python train.py --head_dim=64 --init_std_qkv=0.0245 --init_std_o=0.0 --optimizer="adamw" --decay_shape="linear" --final_lr_fraction=0.0
Each number is 500 + 40 x the weight over the matrix's rms, rounded and kept within 0 to 999. Layers, rows and columns count from 0. Numbers have three digits each.

# layer 3 attention key, 448x448, rms 0.0407, rows 306-348, columns 384-447
433470537576476514440504503534586589488527540441438531481460491498476529484461422536409563518529495404461523464561501489504454542520529514540519571510446513489446520491431530537466503570583467
441481520552426456447522552545539588471534527429455499546454513513432522476507505534447531499555483527513537442445560492522503518450498548454558528459550566448423437584411534506513512495597453
435503509513498451557450550441436537353416548571460537521571501499528539529566476487480546579528495508455579394583494450502483535527515575473448573540440560497512595477477432494418481513508518
547475536559407474481493585559417495502534545473421477636511527455474495522510506463526442470473477486459481437484510513597472508461509579413480447494450540506434428494398573522499480532486577
472500475483495516480395478445580478445449556628534486535488507509498480500441445491487516463511532369541556512513439453477454510484507459572498509568460558541478595473521459549519591481516447
530502505521491475448467503424547521538498593503523528523505482516456498457402436540503539459561508518601541480520455561509450465456528522503496511487493566529480499489515479526529588488483442
532488534466511511546515513436403412501428471550525485474556462512499515552541525506517392573465521531514512456446532552478520526521436444511462459506551511492475457479525517496540506449496483
528526505548458470379531483524507553520569546437458514512444521483464470412468508455450525496498534528525482459459575507494462464448477544528555480488529523523494459588488599442536480484541443
549469505517556566579504541485421406456411483589498481469514450466494484629553499515593431517439539486454481412502479506496540541487471472550475470553534470487467566457505483526506560487450514
468485519519448503491473530502487451395465473553471538528526479502525504563496573500433460506457540489470546396534475560472450560549460437522549545613522587464483535493513476553558572418556447
554535454515436509507589447467423511487478524488537487514463508451489447571499494485600423507461569460486462452402532494502489537475477484543491399476503447539529517461500572485499442553479502
545470455545534470469506483459478525556523571460560544482528512554451464440489542515498544461521531553616464438457573516490498473434549529493492560536522541470438440556486535467515578514528497
522523446551504448419481536532497554573530581424536492523457503540490470457471501470454520429508528591585441426413559533526477455463481537543538538510497553486487425513484588488520550532550499
539535488542484464416562526526522571588497583458482513552438508521484469446491481463486493523500491559549539541486514577510428501482439463510495475497449542495450411527452585495550490480519496
501546494498549533526566543541508527452534503464496500472506434444563487504459423508470500486488455502516494449416511533549500515509491514526470529434499547488512531490527489532476489459556476
479506538472481479534466495511496519497530502533493510519500497407473454478541511493529474516463550469472497538510512467522489435521513541454538489504536553507478469492477461473475470484415437
504501460439525538523496529543478515492553547433553536517533470413478502454513510547503495429524505516491488526506511491535526477492481618454485542580537560477501521502527472434482477525459484
498400477565504488445486457484544494525513470528454473494470562517556406494543506472486455535499559476478511514506512482470482530458454459457505516523514446561473435554536540502597466522494474
486551466474526527535501492571513521443515523455549601538525420461499486442502552492460529416514544545494506488511519539509464476599444553466509564570536573498519514527507503462468514508495495
508526490428495445545516522504490478519500515477571515553517469468423529497455457540528515490495460487527492498518428519516484513469507540514498485474499575451501500428462471515484504518528546
504500510506530474516484466467534479535556468545481447498478532470485496532534460509512504550484517508488491564498493456510506551466499513544508460452551485517460525457452474505467461496405429
489485577570506452494425443479495485572507510557471463533553513534431449515506505483472492539461539535519484504525467486442533470458483482485507450525496471521472529505484493434508507501458499
430451523546445477444480516468449494498491541534497448555524532493490497528489488507477497551501484523442512524518439497435466512472417425450504514511475504519441514471495495502514481540544513
498490540504526456464480453510465514551485461532489505498545521563474507524491559530542492445546488571555474492529492498437552477471511515544521484429478446504520555530566574477529519508452518
426516512485501486526502546477458501416541575439518508539530422403469519472448529455483530464476529532481494483472513501494455486614421519449484547552495491524528479517507490462486510521468561
508587502513541497542548564521473480473504495520467535524516427482484571518448495539504524493452451530489483444447510542484479496584534487501471516524489518472506497478536450504434471505499561
517497529484515517476523483529529529491527474454536561506444567502465484464536505520499471475543538480446467584538498515537503488530510559457470547559566541499468508559435486486527503510470488
511479482468507490537527522541489502534476499462533477539484512503473502529534495557486496436532483487523481472498439533525488533461521519537558465439536546427459471467484471526512510498526505
501472538489496498503523520489537523505437545507521464490499459446505542501547505499538464461491512529456525536483516442485545428499485545500533514446539512514514506566538479461498528440514491
553529458482459434548512546538538502474557522458503558530517471478481490480511504548437478462510481481512488462512474542572476503492518532441509480529563580465490505510439464501482505486495498
509478499455572561547496541552492553468459520457464572458488480503486464489477556467477532442494481508558460455522514519500545443508532538515498520552503419454522500539541541486476511547518528
509484550452495492560501544491463491513533505495504475505514439461484480487558546454541534515466498459496454604512447516532457458471526504471521479529567494516485463516476459449491494556398551
549569458467503522505492530504500493499537464424509529521493472515475537482489512547506548440519457482498494467495491547550516484584553555518508565555516548417477503533474504453453531493555525
558422501515499490471516444489530474569474438523501454435462559545582444514550474446485490542519497482525536526477509448497511487400564429509531470434512459548487471548528537533562474497514411
414482495438550580590508564470472474467491537525516414490581453426533505514458468488503582514489494540452484519403501488428498438513397460518417556530515542521537520452570406461457443534451523
537468528461516487533559508602549553458502544488464567533457506496482454480554482490464461432497491489548465506599512479551534496481533554441544408526556510460496477563468512490464507495516450
513481451517443513420483509444461530462490550495508543502490483465424443482482500522495470481503525534400484501529449543503424561503429474504486531504453476492524564497480517580545524548543520
530516514441573513564502450540508482516515514467472541407520512468510469465493572491586510491502562490547489497449482516563527468500554525528555448502544492546523510495534531511472517439453483
521567484484544489505553551553559595460470555434484565536451459493461470484504483504473514450470519479535429498511496498590482522515522561485526469519568503500510501520466479503443552473570470
483450550508432548487499422495489492510548428459481482509515579467485491465539593507539547541509566458484525512491532459540499472564541596489526495529542487478491451531463536442500526534399489
509606503463536527566559509486452519459477522452507494473545467480516550523437503495524502490494508510533471392448509496501543511586477483490462495500508514440564487440535509493494548498523531
515533449476537532546524615541523494438468580447480534493486447476500518534467523523497496451488493506550483389466487507530520518524476543488482493507494484420516516503537475526466558462580538
488584528483537521471552505504453567460514511483522510511520471493444555552440457495543535471475437533483465504473503518540475509536512495501472526478492524456529535466534515456459486513527580
# layer 3 attention query, 448x448, rms 0.0405, rows 307-349, columns 384-447
444494479485560402445571460484487510504522544479406520475455422439519479450499516490396532483544504580450498495574564526489532537519420482427530514494560463442511478549543474497529519514534502
435427556482491478545405490511558495404422556457412534574593519459499424519515495556397528541484551518501468499565426449596533468571507531449528538528503528565479578555488530512397517493550507
460548486515500405485584478545443484572503584484457509608546532517537476578530452524424510504546506520483473466561563479523461487460459573426516431535459460420531418487525480476536533554550501
507366539537450497623483486466509501509479493500571531562502454443509409451474518466510472489534508530536495537545448367480483491461459442439521548489489444511452542464514443458486443530423469
564494474485479436541484519448468453532557526487578573529494474459470497503493528524509490458556489528513510543530454433545540503452507448484493497533534506521460482462469484514488493532463536
594486467525467537537493520533512514502482569525513433504465517553537487523586464536548374476477560532533482425514554501565485557485588485516482514550503498480492486554477480549498556502479491
498504483533485437438601533436476559494497548512525551452434493421544490447450470480486501515535457552440568501564564457428517517480470487496516546508525461477494503539511437547563519513498471
552464501483473527609449511555463438517485496504531422488560518589523490567605489507507424476436528504605496459530500486569441459506566497548537468520532518471540476483518479476431493528467476
578427503516456465578452533566505475476505558456535549545488538521500488499530514536487417470477499542540492528655483462503461471545525461473476501503542501461436483538499409493481518504446498
538472560567488533505546453456509564517478590489439523506566570481537444603521488429494457530476518516476527424553532439489502527391593521513496524543493441505514491512581554478556539504440434
497514450506514464498504482501497565445486585531467532493465481472498512503466517484518478504477563533496505525509533460491621513509539495514480530518513451522493551509541422454458531532478587
492492463511478388473551476477502545527544574466519548488472487419536518466451485462490534523479511534440522501524539432468559513425496488495470543508529497449485505499556452495499488519490517
523557470549496401478535509495542527486496540493508569515476489497507569499519480490518450487537466526501505464577548475516472556433563513489484536512536477461515461556520441520506534533525498
499535501452444458530505523527515522501528552464520493471480523478526475493521485446446436478487500410483488492542529469546539482446469577457473455501577465438467531552520495564496524471471472
520520543531542492426535487434484436486489527519516455505488518491504458530485519487509485467452451554537488531435563538435508489496425450533471470470539549520460537505487560529523524485497510
532542550493551435469493466507472513531443513527496521501520579487425524480440495507517522474509477512575496507499543467485549515461509501541465526508536586532474498481506499486495481468458486
468448481499476563538522512478500491528441581524528452505496453485579478557484511498505519477511531504503491519482451508410477484468405422482531492509487461508522496502585471494520493548523462
524534494489513439459468493528529506466510497448460542511481532459481533499492506464443494463470508484556454483506510522459570483502593555498448532552508573448577465524455475505508502468490484
545506528529513395472481480565500451495533456490442528511557490482440580439467531486533490532528449512475522421497510514541511524511565555498499543465423546514484525417427493460526578447482529
492529545489487497470539485455469487522443537553504495486518472466508418519512556457508525511502505510496490487483531489475518461445389451498494533489528474568496553493509492497553463519474507
460490516494510517524537464466498469540480518495543453493512538547502480567518502471449490504462565530525465575473458547469477469511476449552476443494521532526468538419508513501468478471511444
496467492490465530499451517516507468471440524531468549553535457467503559560472509517411476470490498507490472478546423543545504537512558500429575565491437516484527454499467493457484562489539490
459510453466498518479479485478490525495525503529530509488501516508486580542447485468529501501518537417532505594498497536540562496575593524555458512515506496561561484522486490428439506505502551
491553447492448482452497516569557535462492534481494541521489498490496505498543502468436451455458487438522437494552510492593500508563583580529553456505556493435494495569436546498486532479578479
511544500453485503543464533545534540486486524458509533498431533538458512447529525466438458457451484418509472556552486519625530468481602553503503443509582491440501451564490553495430489499515475
495463519499492468478525468439482518494526493518505481474532539473497485477458509494520565520522496555518533501429484493366482503435431469485431528497456520515501474440516493490525439524503546
540495485509509447466532535519452505507528441529440494479538498538464584493455486537543505512563449532445590465484531515479467508539496499498502534479455526482502457456527558510535525464483533
477524434539522513452524488521520486545498559553505530412509489510468578529484465481492503547486478518514546498487488528503538479570544485562494569474502494532485529525510509462452501459533522
534486495526562415456501499493472458492516479488443475552520494482447557493474527470539497525503482554527507437477521539446523513487420432489477497518487550462507446431473500487525537458484540
505507458470557488477543491503500593452511461513533515491453562602527515464478477489535513520535468489523526591517520520485432478563582474597430423545541489522513476554464521522474469478464525
496547508474576491495604472527426479570512457466448483424480498501522573517455452537512458529488474545482510465459475570501433502509467444508493389409566518447443471495447532511471558526477487
541553503506474454450487470492531544460534416490520501532422563522438498420510515501535494521517447489515548504491545476537473511488527551508465487501525513442490447520469537500458465506465538
499433482506520558522514509428445491516524480544531403500514484516569495544478488532572527534521534491501528482457507510420460480461387395518510523485472489556461558440607471521540496511477495
445567519495499507533474504572535525484464553460522513465486476483463478502532506529452470444456512464525428489513523493571532480520565561484519518529568477471475529606497501501455522472524461
498474519520523462452538472449468447527459518531479440437512522511503486515480488498514485522502491569507518547429527526398524492487402429572484513496501485527519515463524486538567458464495512
452451469542482473472468478521482454510475527477485547487505493436542533544493499490488481485488516482488463493535440531448542495511536516488531560434401534538525463479505471452536544531564504
531506501510542506450537480453473493496494495476528429454505495520532525508513533479561468577512517532566561444468529498450474458519431455542479451498524509523503529444545515525530470480465513
485509510522518406432496464469494485520521531489514477446487513491517503514472518513539509556498466534453525521449515493437541503464435455543464479503516502480535495488522480531595450487518503
571549504498463522421485513486521502519514488562552457510421555565524449478482509503552507481487459549532516504439503487449422530502445494525491478476503496446517462496468547518505440515527546
474552502463476506448490503514522553528548492492535500490479530502513484469560516471510445528472475435543491498538547479613439495523580557500546442489587515430520514552459566502479509451432527
501520468510521475500509505603546548505524536460495528467498517530504558474569484467485483502504430465510494499598508500582451487531517535492520490491529480477526475561460519525495482484456495
495565481452487475479451515529479534481525482475530554497488529491470509489532486478479464496460442443536481513520519509572490536492621583495482513478543550483480471547445509464455551504503509
501448524533520482493520498449488482500469516511473482531530481517511487488475530515521534511519525538488539535471498496416545496488451419506499536508479503529519476490517497514530489476504511
# layer 3 attention value, 448x448, rms 0.0384, rows 256-319, columns 384-447
524469552514495512486423483515425474572521470495507485513497498455459481587523477424572536461439490507545504450486473495545544509507535551489473499523520433525448585512489512538498576523457566
448488498448475495506507544493481513561515450432516522550466526498442490472514520477573546501517486502498431502440515522457535478473605499538532534503499406568486473494487521585471547489508521
486533525501506501496466526492523528499511495465459539553475475490474566505485461535503542513504498503541514489508536519500480544466522447485516525479520515496482470532540494507489526460488486
493450436494490474492509498509408517507504513485540501519511452503502491457536496488442477489530543536490486570540471504480477427518466431470495498521496469521501521511447541509515493471504492
482558430430493482548505508497441422516522485443527520482515444469481472500514538535522521552546560482449454468500482499460548463495483505521504514565521515533481537470496506517472512565448486
563460476448484506493511515480485486469531502551503505464496537524541553536453507513457509545497497479470525521430508562508516524514475496502506503558464565453523487501497554426507509475549466
469432510486430526457479460497509531468484516496460486529449550447525518490498470396446491511404539540513496548493464461550476487478482514492521535400494468432521539541506534488505489479481546
452480474490483497515486500488509522526491473452507519452549490483462545506466538436528515522501502496489526455522514473493574503494489499481515510469477544521484463536538478514522492553512514
544448474522513478507508524486550521556509536465483564506473556476503456511593463509486510476451507498476486560568500486510491444485474467493507506490468548513445553532539433471484458495527527
471522477460458472504481478474448523553560492538513488487505510497507490432431467529530529558448454501525456543481546479480549541495533549486503558466476490518458501471551437485460490451511512
448462548548502495501515506456502491502501553488500445545511438545479458504499515486478487554507485530458558482512493430479455519515425465442482490484510529474526464485432522547549504448492522
506456465441549474525501483475528517489535517524479504460570516517515558467493488505468484432488495477503478559493549543543492516495523487528499495485471574525502494557536534440480453510477484
512514439443508503483467471480500479477495496509575529518509531513577499470558527458513515444576480503538551442546535556531497516516514501515495548517518547509494488470459559449524493543509486
505487484523495500511527537469527533460517502542534505464504490547523530475513515533448485568509489454476504520478528531495480573576533467478534523512456522453515414474484508512508432512553464
539498460457546515495542528470521479502524450471499549527478513488504460441505438515506499477477500472402486505526530495417532523478498441550531522531505536476470470498475519490461521503491465
405477524476556506550515465490455542515497511549498531528506511505465564490472513505455571543427544515428468522542512531477511463535491475513518464453487455484551520500424482463491529521488534
524525456471476477506494534526552508456470529511479569473515487481469439503491477475451477508528539531482495470507488524488487507467455506487520524445476560474514520446474477494544468441513472
561511437480496513545508506486516500505532539442498548506486591471523498507594502501509507542487530460449501536460544504514546464529534500470514495525480563517468515503528494455494499441519512
486464481539452504502466497536429470504488503492560431475499520489511489576499519463573492478508531504564541418486497512513524491482493532515443519466526461501483485567530520519474508549503476
575463533503495496516507518505469515510492486454537497469486543470546527479556484504499497492463499487514433493489517520501489410523538478518466491462500513492461517548496468525479467542529507
495508471411499502518476519459472483484519471473508463494503453554484515479480511489543498570516560477503608525515523538515553540472518527530563544531478493490512494484541461467460470458446475
485500495528473497469444466490565518516494493531512512505523454501469511507473507495518461464492515472483533532501508449501542559532561511520513493469482434519533459506499487506526444565456488
511453484499459486447542473520497505479482536532504488429527510455511473539492532548486515451501525448455494467472474485533505445521454462481494486463516533480499543544493531440518461615514514
558473438478476501489475552497500544484515453478497542462495503496542536511525518527507539526498465534507523453518478600533488484595517481489527545486468506512505470519511482498470543469523456
497479480481492493511466476508450539448485567549513471546491484556577474426504441530498468548478531557492534516499514477449444524472459494457460601499501534505511473529459463484459528499504501
513467523577483492501410439512460513522501574521458495481524467458469495468485472482496518473399539516543429487460533481555427606525536535466480492455453424446470561505416548510451529508457524
536476466489500518493489515496538533451512516520499497494487543462491502461541543419539510441534507459520510450526493509532475478466485493548525469497523513500533492479524516494463483517484512
468477460503493477568519499508488490480491424517500509534539515545472483483495511509504536463541508459457492493525430443428558514469524490520505484497505540522523479486508542526492486592511489
544430539506549499498505470560531516460584542461473484490483519448511480467467445482472494511444489501494505503549511494507517491473468492472479479476515511465542534527508542496512532531509519
503544545444547488517550512526531447517494486495518515518522495518537578490466453495531526420571522508537452479549517500430483488451425463502502495504542584557488492483498509533480444586540486
535451496473516455457510481505473447475501527529551510484532463501534451487459487519490542499515513441472525515520504484429539519484472469470519536520501479464600508489459503493478479568491485
552536519482518506478516498501594505478543525500511465479540486507501521466534453532519476399576460507493554457503554484530461445502503490479437451500519557506528491428462504486503471490529540
513530545501545523511470418524538506502442508472545462548518511453500464546515479491479502450507573515543554449516502487560493477506490513524545486504503462492542556488524544502480489534491537
489450505426511497501506460475487513477475528526489480449515513519517523488515519453504538456483540493482466517537470464505518484533444478494548434445493482482476511482535531504486495617509509
452504480486501464493535490513551524509502505499469526508524499418515474500483540475474499482441555532484493527496548453453555425485516506525553428538468539516509542496533466470555513521451565
479547469485512492516515504516487498455469483512525469480494496511541511489497564449510522459557510492537516470479528535472530496498505482476523524498526527542514506451478459496509485569510497
491407536560535498558473462547494512517474503498494514457490505482459503436507514482494497411528475524547431516471488535504483543533507508466448495428505439471500479550467525486445471502538531
508524482446511511479531468489563498497538460474491514481541492518508546506459503496509496464518455464532587463517549477521494526492548545554519534545456503509523488438513492497465520507445529
478490498469502497474545494530455544496466458573481487492531466512530450516459499477481524480496542519533461486460480484487492472560419510486484526489537460514471532567470530501494470596542486
453493461445462496549448487502447441518582524444548522536557546475446555488498542498522560514568499484507532442547509493494459558497480562492508512510466533576525469486503500430453507504465498
490540472459554493486522517501500453461535572563483478568502536500558519475453524474496519504496494512483520524529505517507494449501475485504496478514549530486580527457498541490514510503539500
525500505515465485495500501529484507451496429535418533457538503463513464474519528543469516529480453542436448483543467460479477473441484507461520527427498558483523497529517537516485515525584516
520538443485443522477522550510518517456470529538519518522518507511560566469435475467464510473611532443520553555510543554497450477544491474540539568531430538480511433502510469482533440473482479
447482453513474490519520502492582428503530487475488554467551508438501545507528512493490530470504505531447477449536496498478469517490495481513513471472488561540498531496528517484439502513515484
509461507520483490481528525527475525543482495452474499537452491465506430536515486546471492486436518560498462467494478484481532457541499487484503485523502471574443542544465474498526548548517519
489517555489455510452516486484533532483462497563496496478543476503512533505450469556490501528439467509499481487485477517496468499560502535490514531508454470481477494482447540510477502548531497
499469454480461486488513534520496488529513435463495481491511484480494484521505543483522488521492521488523510485550419522486518510489521484526519485459493472514476485584507490541461469463514465
452473457531462506545543497538468529465473509519513505484549548507525535460513551490515525481478482505514450526511553469467496480469495481440497511488447535505544444503510492451501521484504546
465542493497458503497498509486499484506472522512504582482526439482503510516447492439505508488498490502516511532508545477485537535465500510478496524558473514504506539497517525504532514458516503
515468514530523484497475498473461524490467474555479535450560464506467436486558518486523494458514463460511538506511440545467531516470535513459477532516466464458514488512541502493529460501501446
550459577508525524502501436536532516503476497460510492493494525478565484520504447511509458445492543502504500532504546494532496483499513523520491501478506469491495481490496530523482509508465526
471469519566473507449478482473494538458475531589492516530467511511523417539433484489444492542421480463521536501582467480513533551524447538489503533478417477491508471576528475483551508530503505
492515495558549495489516514476427488512481586515478526535477543502475531531459531494546559478520452561537484485487498533537516461531502497443465537562507492501497517537499515482542534501501523
548520519528553490559518519506532535543508522439482509461462538531553511533547436517443494460529563539507531488512503552527450461560460519460519501491472481510515485498504485468484541482531510
495549467436504518472506497537550532506497455504481550497506499542447585486464478437538490455521449483541454541520567507520537541501564521527546507430507410444527524589543487504518498463491532
498472592444508520491462512490448550502493519500553490523486464529504453448547541468491502463533450456542462494507494537438482523430514479538484493439528515466474483479462471520518495552427482
527456512529508497499488495492430461460511512544496462486539493528476519543511487573513485482516533457514503529523491473509478493535489514494477504530499487484508478489514579523458514550532442
508456506501550508520453531508526489558482479469497476505464538497482517520475563486504504529449440528500486520503499509480580490482578490593525512479476498551484470523522570575514482483483521
538498576506491525520548464511570463511519481493491491477515598449519503514460460502509485450504457493508464493481557481515459518433484520478456477480558529498461511490568469508517474520474508
503524483459563491456571544473543476489462408475493498532480460499525571508492494446517462554550453489497537503564521495430533381497488457538487489455537535479504532528497519527562455464526517
516530490412424507478477525524464480472551450527494473500501463481548573464486492470496502569491494513548478490509530525483476543502524514498491479542528516476493524438519425520488519481554481
528503437453489520465489522516451543485462528555533457511459531536540516505494475425523532519480502488527481544491513592560461474417495478469459499483507537487473515533550488479534537504564495
481513603521507500525549479520513530522526513460523449533508475518450560505544515528481532519508521533485462482541441472462440516439460481491499466474476422522499499484499447499495522478493513
531498533516401496529444506506487520517513445464488525445479507428532471521508475480532526485452519508492499482484505505495518564518544484525506511442517434494464540486568444529514542457475524
# layer 3 attention output (transposed), 448x448, rms 0.0353, rows 256-319, columns 384-447
506519454508558498541534498505552513476534531505544499462409486499555524447538488569474511519553559504445530540522510500512496517494513438461500473462466531560584503501534520453480447451494497
515540506532571493480532520468461526487536455502486508505461490474576448501461506559517471541495566502475509530521465562589482522507542474436478491491501544466448523455492451426484485511477484
516531478537504470520535470486469507542516478552500466495430496472518502547550465522532417504489532492485529487551511513513526479540512489495469517475495533458443560478504489497540513561452536
528499520529486588516513541497510485465494470500548474515552514503530499512504521467455498500506481448522519493526493492497477487495501504505572469517500470542510455491481486518449449496537480
429462528521511655548486531486464509437517402594522513459495486563493525457456590449488508443503422439401522545478473502561483497527476479491437533457452510457485512473507546455569469464518534
520449537486488457466503516529523486510499500427484468502514508514514473518518466487532532468447510524541502547518524505455545477431513459544557500485518504550479425507463396550499465515482453
556558505517523399531499523529535463571535474462592499432532456462504505495555491520469524486500534475548545483520471520436478529486490450498586462541534441599502489573528514515444493542546486
527540494435528411499521475485510553527499503483494493533456532506553502490476455572536476498534537565493468541518524501540513534514527497528451489468538499432554480438472487472526493461492529
480541562440480521575445449515455482530453523479520469493511475477424525522504486462494528470527469539491568548424504516427453489481463493514520533502498516548552499472548537548499543476528518
495511530449558492544487580537488522534583442511426468517446415421594530567524533511593460430513538496478538414480487489556484511486454499484461472555527507393534532485465517458579492550428566
516494475470512583517544490479525547448500464455460479485545477479493497530525509469518537422461475478497520540504542502516504417525431440460524467528507461526476560477565469501492480473475506
538486535424462413471498516519482480511502467503518506555505530502504483538489506542507493499451499559536483461492465473429510510528483511557539539514503501480509471486463492550564463506479502
466439528515473489513522527511521509547523515516475484469536496457473548488547479540470505513507526558466495568494452463469512565479483534538491497503485482557496484509477481506534520491499493
512508534502494488489533482524516483525475487493460517520564461501467528550498493431505572477466470491565470439501542446489561438447475511486531485517559475461491529551461475527451505508463530
464500529540500494537504500477412504492500501509487529485511507471486514550488551474524547491474480481502460569409504527510511429523514520516422490524480523502469519478455492498507480525514502
556504484486526531463557538437413524514538457469438460474474522535518542526476488464499475484534491490535475527471525464545488528523466487517476455516477511474483484484497525515523438527502545
498492517561455462483487447480554510508460508520511452474524475563490516465563531498503532482505510472521521503500514501494520507508497474546492519493529476553426513553540461493520543555524483
411460544538523581570446475471490521468504486512489500476517488493478489508475556460520522464525479487459497559449499539517435499493477491520419533456486523527506511436497506515474485523523459
544482430509552412511538445471552495438523569491564544473430495540513530458542427538504472514526547487480497507519522498494539578485537493488512506464495528542515558489435513506488524482487465
471534440580536489536547486474470535523511528521526537521434511442496497543473494495485445558561484519466517572455461498467511569520480525475502534509492464514501511489493553498486532538420500
500476543497478439512491467482509460482474527559520494534488473530503528483539479558541496462513515529534418497536444522508502450454524441510503500456523539518473469460462485538543530523510467
528506527496466493481508499499488494488496529512472474517511511525503500474509459540506512538504560527543452443532504529501518491490529496531519500501541511500550427508462545481517485483518515
546457525466532483486524531538543466487494482421557475504539548560438521468441439471523526502468502553537537529492515462484525512473496525531522515486517521521535396486462512516505462426538485
476504539486448560462555473531524464567477488498505479533530528486449488509492505441451456506517505543493504520490483524458460517407468548496508568483518565503431509504500438494438484502472536
515521499482485484460546542497518450537501386462503523430508518464510528527538576503454477438495516419549523420502492512472522528543503527511527516525543512495464584566483523526500482506512464
488498479521525550551556541450511478472536518502491507412476540511542566512529492445489520538566539459472578504498454491466548524494441443505441486488566495523508531539541478525553459496440503
476498540487502441517498514500510484532470482517531527475518500529474515464479537474472537529480491503475533539457449493492521584517531501516484541507460446525462457500494509534518522521520504
497527568443501568519487487476484536490516475479513528495482467501547496495481536513470513504502527510492491494478544502554483513560514513480477498552496493423558502440486527485478515452562535
479543459508488486473500546529505470500551496544533477509455499519453493544541528465496533450461460474499555491493524454464527463500423507498526483498446461529497523566536539500526462441477571
514472484565531430494499501480437549546532472535453520468438516414499502540518549563486466571497455474444516527454463479515585546588534577515458485571440433421456514526477504461537569521452537
485519484542522466558568515492500502479537451501550505447451539539527590472528509471555555475467549473516453498483512455493512456502521497528467494492494491510484449518401556480521447477499539
464418494582456516513450512499483481508468524519500509495507556493479467500494543523458490550479448486463500551510451514460568538543515545572535495524453459521481414525504540519531507476502438
485490464542513455501462471467467495466490497480548515465482542565444538457530486532504535512483518481523481555487491499456452520495546511534433513465513551599482490529438542508467483464616456
504495535503512496509494545524529469528580506510594527474506504469496499488482479471484547520464459488485530501470466474447506496484499504519510503505478440524524485514567562530516495460485572
528506524447478525515458508498438517562507500519497452503516518510465474495459484542517497472493426447470514555473477556505476511544508504522482496506516490476550445486468536555496461511556500
475491501480496472467547512510534487537504449534507509478515527516486513460503480521508495544529467466496489486537520475511503544494506550517487521502466490449490491516454543515508542505494546
517541453520472472468561487441526512425536577498501565519480512505525557576570478459452517579520579491493604449514517453421489493443455495465532486515490475511470563513555496536506518487447491
458463550466445464480453500512459452488545514569490516489470491499512460487555554547521523460474489532482448511496452530505515518483462505516516494511471481495537450515486518487568487499504482
504510470494488485491589521467538453474518467476557559447488540537535542496490516486501491505523499430515522480496543475510522555487548535503497533486541474504507486548482477482493512476519489
442483528481444530443549529499547509540487510589458448536495451558575530484524535471484457504491530525475487522448439492522527496510560468524449504452497501460487568466504443510552519459496525
551437485514512426509475518531448529540522404441481475465474518466467471471490492556506533473459444535519471513499552446539509541547491507504489483563440490481448481541491531514485501529535556
476583526458520512478539472519541510548529481435537521506493516475466484490470544485468514477530531491500565484482525492470464505533464531491480554549504512473493530512524521489446492477504530
456422505501457396458495484484534445509449544519510497532562538562500432549486474562493450545488469475551446471495477505500516565455546548519513498487555498528505491526463455536532546550546410
439474566458455536486499464465441542512460494541486452510450485538514500508504520450489439512557501515466510523476478514519545534514482500553432544485473460444511471448519434482570516519518495
525519535445523606477485513534468499509518523438458446545542513478479486496457457483509494479517490522484570554494524522468450450463456511485507534509493555492560483453541498457467459420481560
519470523458495539484501533557527461525529459400500513477521494452520462484472517492435519465498538553506506489543531518490536516493475496506558498545553478509551484532535450462500460444509477
460555497534491561452476507520479459478506504576546553467453474516509456481525490440524485489484487456440493444461467529508488498446474488467459500451489440543469507530575489429508527531531506
493506512422469428504525490451551502519495490493503511527506485471557468502439503541464498497578498519508549446471525517474479569561517553474521556546526520398543552484528496548490525504499494
452485525460474483510493476503505540509478482493447401529519538543537493474483508571573481494495504525485443488525527495533502478541514485530469554465482534494561449466470466477561512512486490
472536471483478556562552470502540503458524464494548489481434516523506540478531466505547517523449574483439440454505555458508474474476501488495473475463510483512499466506505553528453512516494504
498506481600535433506430489516491482479521491487540544481495521475453498471482472540483535553524527538521485482527485525433487518478513529517501511482475530568506448527478567491472468464522449
518547482413496457549504489531548466508543495438470475489519459453490530484516417501554505434529499522528516471476598454498489486467442478486492425481584526518583551500505484459505482489500537
518491498435485485518562502529509503512545418413448452499506537459494483475463454565508435516440516495489518514521544464486422513483480506459549503545455522462469512494490517537457451502508544
485444486564451518457461462468470463500451497498520506543494538527456503500521498479448469534480486460521496463525500512436460492451533512500506539462500571537426514568494542541469504509541472
473513503510469331492446492524489514578479600553509467538462489504556470505495472607525456564550557568523463456515454507549477551482578513526469491480515522490508472508489476477514571534502533
484568433548516525535514564542513469540440520494514474477513479488515569521546515511520487556410533515460517511511479460547512439509505498462511468515553442520493508516554537525503518463435543
513480523517527517507525515476553465454510477437590565492503527552497513494501515459421529507437492480518530423490526466535489525482522549423517528510518515505506501535470491522509467444543489
566544488501516404451453477515441531500481484506503538595509455459477438529476467556478514480524537535516489523493409523452466498546482511481533482546479490493500505487494505482472533479544491
484534410574544451499470524508506565508512530557514534498403462456538508511528497537523485543527527489463512501511483468493547499556553532496475512519461477489490537546522524477517518511446513
506536483558481493504502492515466521534543488528508498527489539449488410521491517584497493473502461521448458544497513521546481508556468536472508458545432477512491425486520504434445525505511533
485505507568503496487508573506537495575489508501476457457499490442568469509495513512500417506541493514540496477519479542515559527506507494493512527519523488493464483539460466473533479532419473
513528481515493385492520530495542463545474491427486500471523518479567499487490447567522419505509501527597499520485522510498530566502530478486538514505557505510430486493437473527460513555454423
544542446507532589429469546474476506467464501496470481487484497512495473474510482473502448504437470453526505482497479544572508485513535465475531433528533480462438498525525553501528503527459482
455559450582548491540502468504549516519460545540534511504477472521516540483536502503518464543559564456503515514522477560462469476461551484498470539447551538531483562523455534501489519526477429